config.yaml
n_kv_head: 2
parallel_block: false
schedule: "cos"
Each number is 128 + 32 x the weight over its row's rms, rounded and kept within 0 to 255. Layers, rows and columns count from 0. Numbers have three digits each. The size before them is the row's rms in percent of the matrix's.

# layer 5 attention value, 64x64, rms 0.0965, rows 49-63, columns 0-63
104:131118167165139146085169130141137127159137107145140175116066153095135097157110081155150121099076125092126101112122186154075188097096129123140096096176167147154055151175131074095110096128100186
095:122147101129114143168072157131158156115119128133133146070162076102136161118121178119147146205158088197132068085150150120097060127176149112122131192115110098062126091086161132143141151120131145
114:045141112165142096111114126136115107152131133085128128139157129193142113144103121115130156119119152065105159109080130146215145090191147112146194082087140125128177190125072080139120143145128114
107:163103085062115150151171152147163132196118163175113097139073145062151141082143140095105101161141124144133110148128097165109097181076126123086093055144109099123103152145150141136095107134164184
109:123139119105106121131165147115144098155095119149158109167079159091094139124128071153079145164169113158134134136123063174070094132105116081121057139104113167124115205154175121139147063191145138
112:140105186208147152108161112095080130116114117085088108081095105180189104096102153099139175125129111104109128110112201149149183093142117146191162117141129121096115133161104090107168148073124111
106:147081066033084126159097130159171128151122184174144135120134090105147176150104118098133149172183111158109131193174117114153089137114137128107108091100132090146196126117155132143101106088157116
109:138137141189162133109127099154101149110161123115123193080141109204135107150119152098140074091082170045137134115143160091157180065125138135140158164139153122101163099100108146071100159087134110
117:143159169159129110119128086146123175102141159141128143138071186141120159175095104148138166082091135057146142115170181111111146125142128173095119163133143149142101087142096068098149041103126064
100:098127118180159146131142126114114081114120141054115161124138106128129171111133113167157074139143129181115141067119111180132145092140129091190124102086109174107060183112137108151159186185124187
103:131098142040112146148108118169173163165127137169098124099185138075164136205112114096105139148142157086156114145156131077129076144151154172073151156130148119144149091119156146140058106093129094
097:164093137181123114110128144085107094149086146117130141101157137195167133125141116153134100123132122108111120110081166191094141066123066056186093095123112198107090158156106098098133169154138165
104:114083146152140149105159160126101060175110130113113091122101152118109101107167066136097170140126097155060127154082118173082133115147086076161112109160135160143124208165131088146080092148131171
104:126140117128099120175146101109108106175111183101140078133107112138123169091094183124104155160159048183121176149155142164134129158116123145202118121066081091101203105125126161121156132105128094
110:191141180134129089116133116084147080184102121072154114178104163152081146153105073163086156136099121158088159176099154158109124138102113100181058120092107129146123200164114138116142132137156137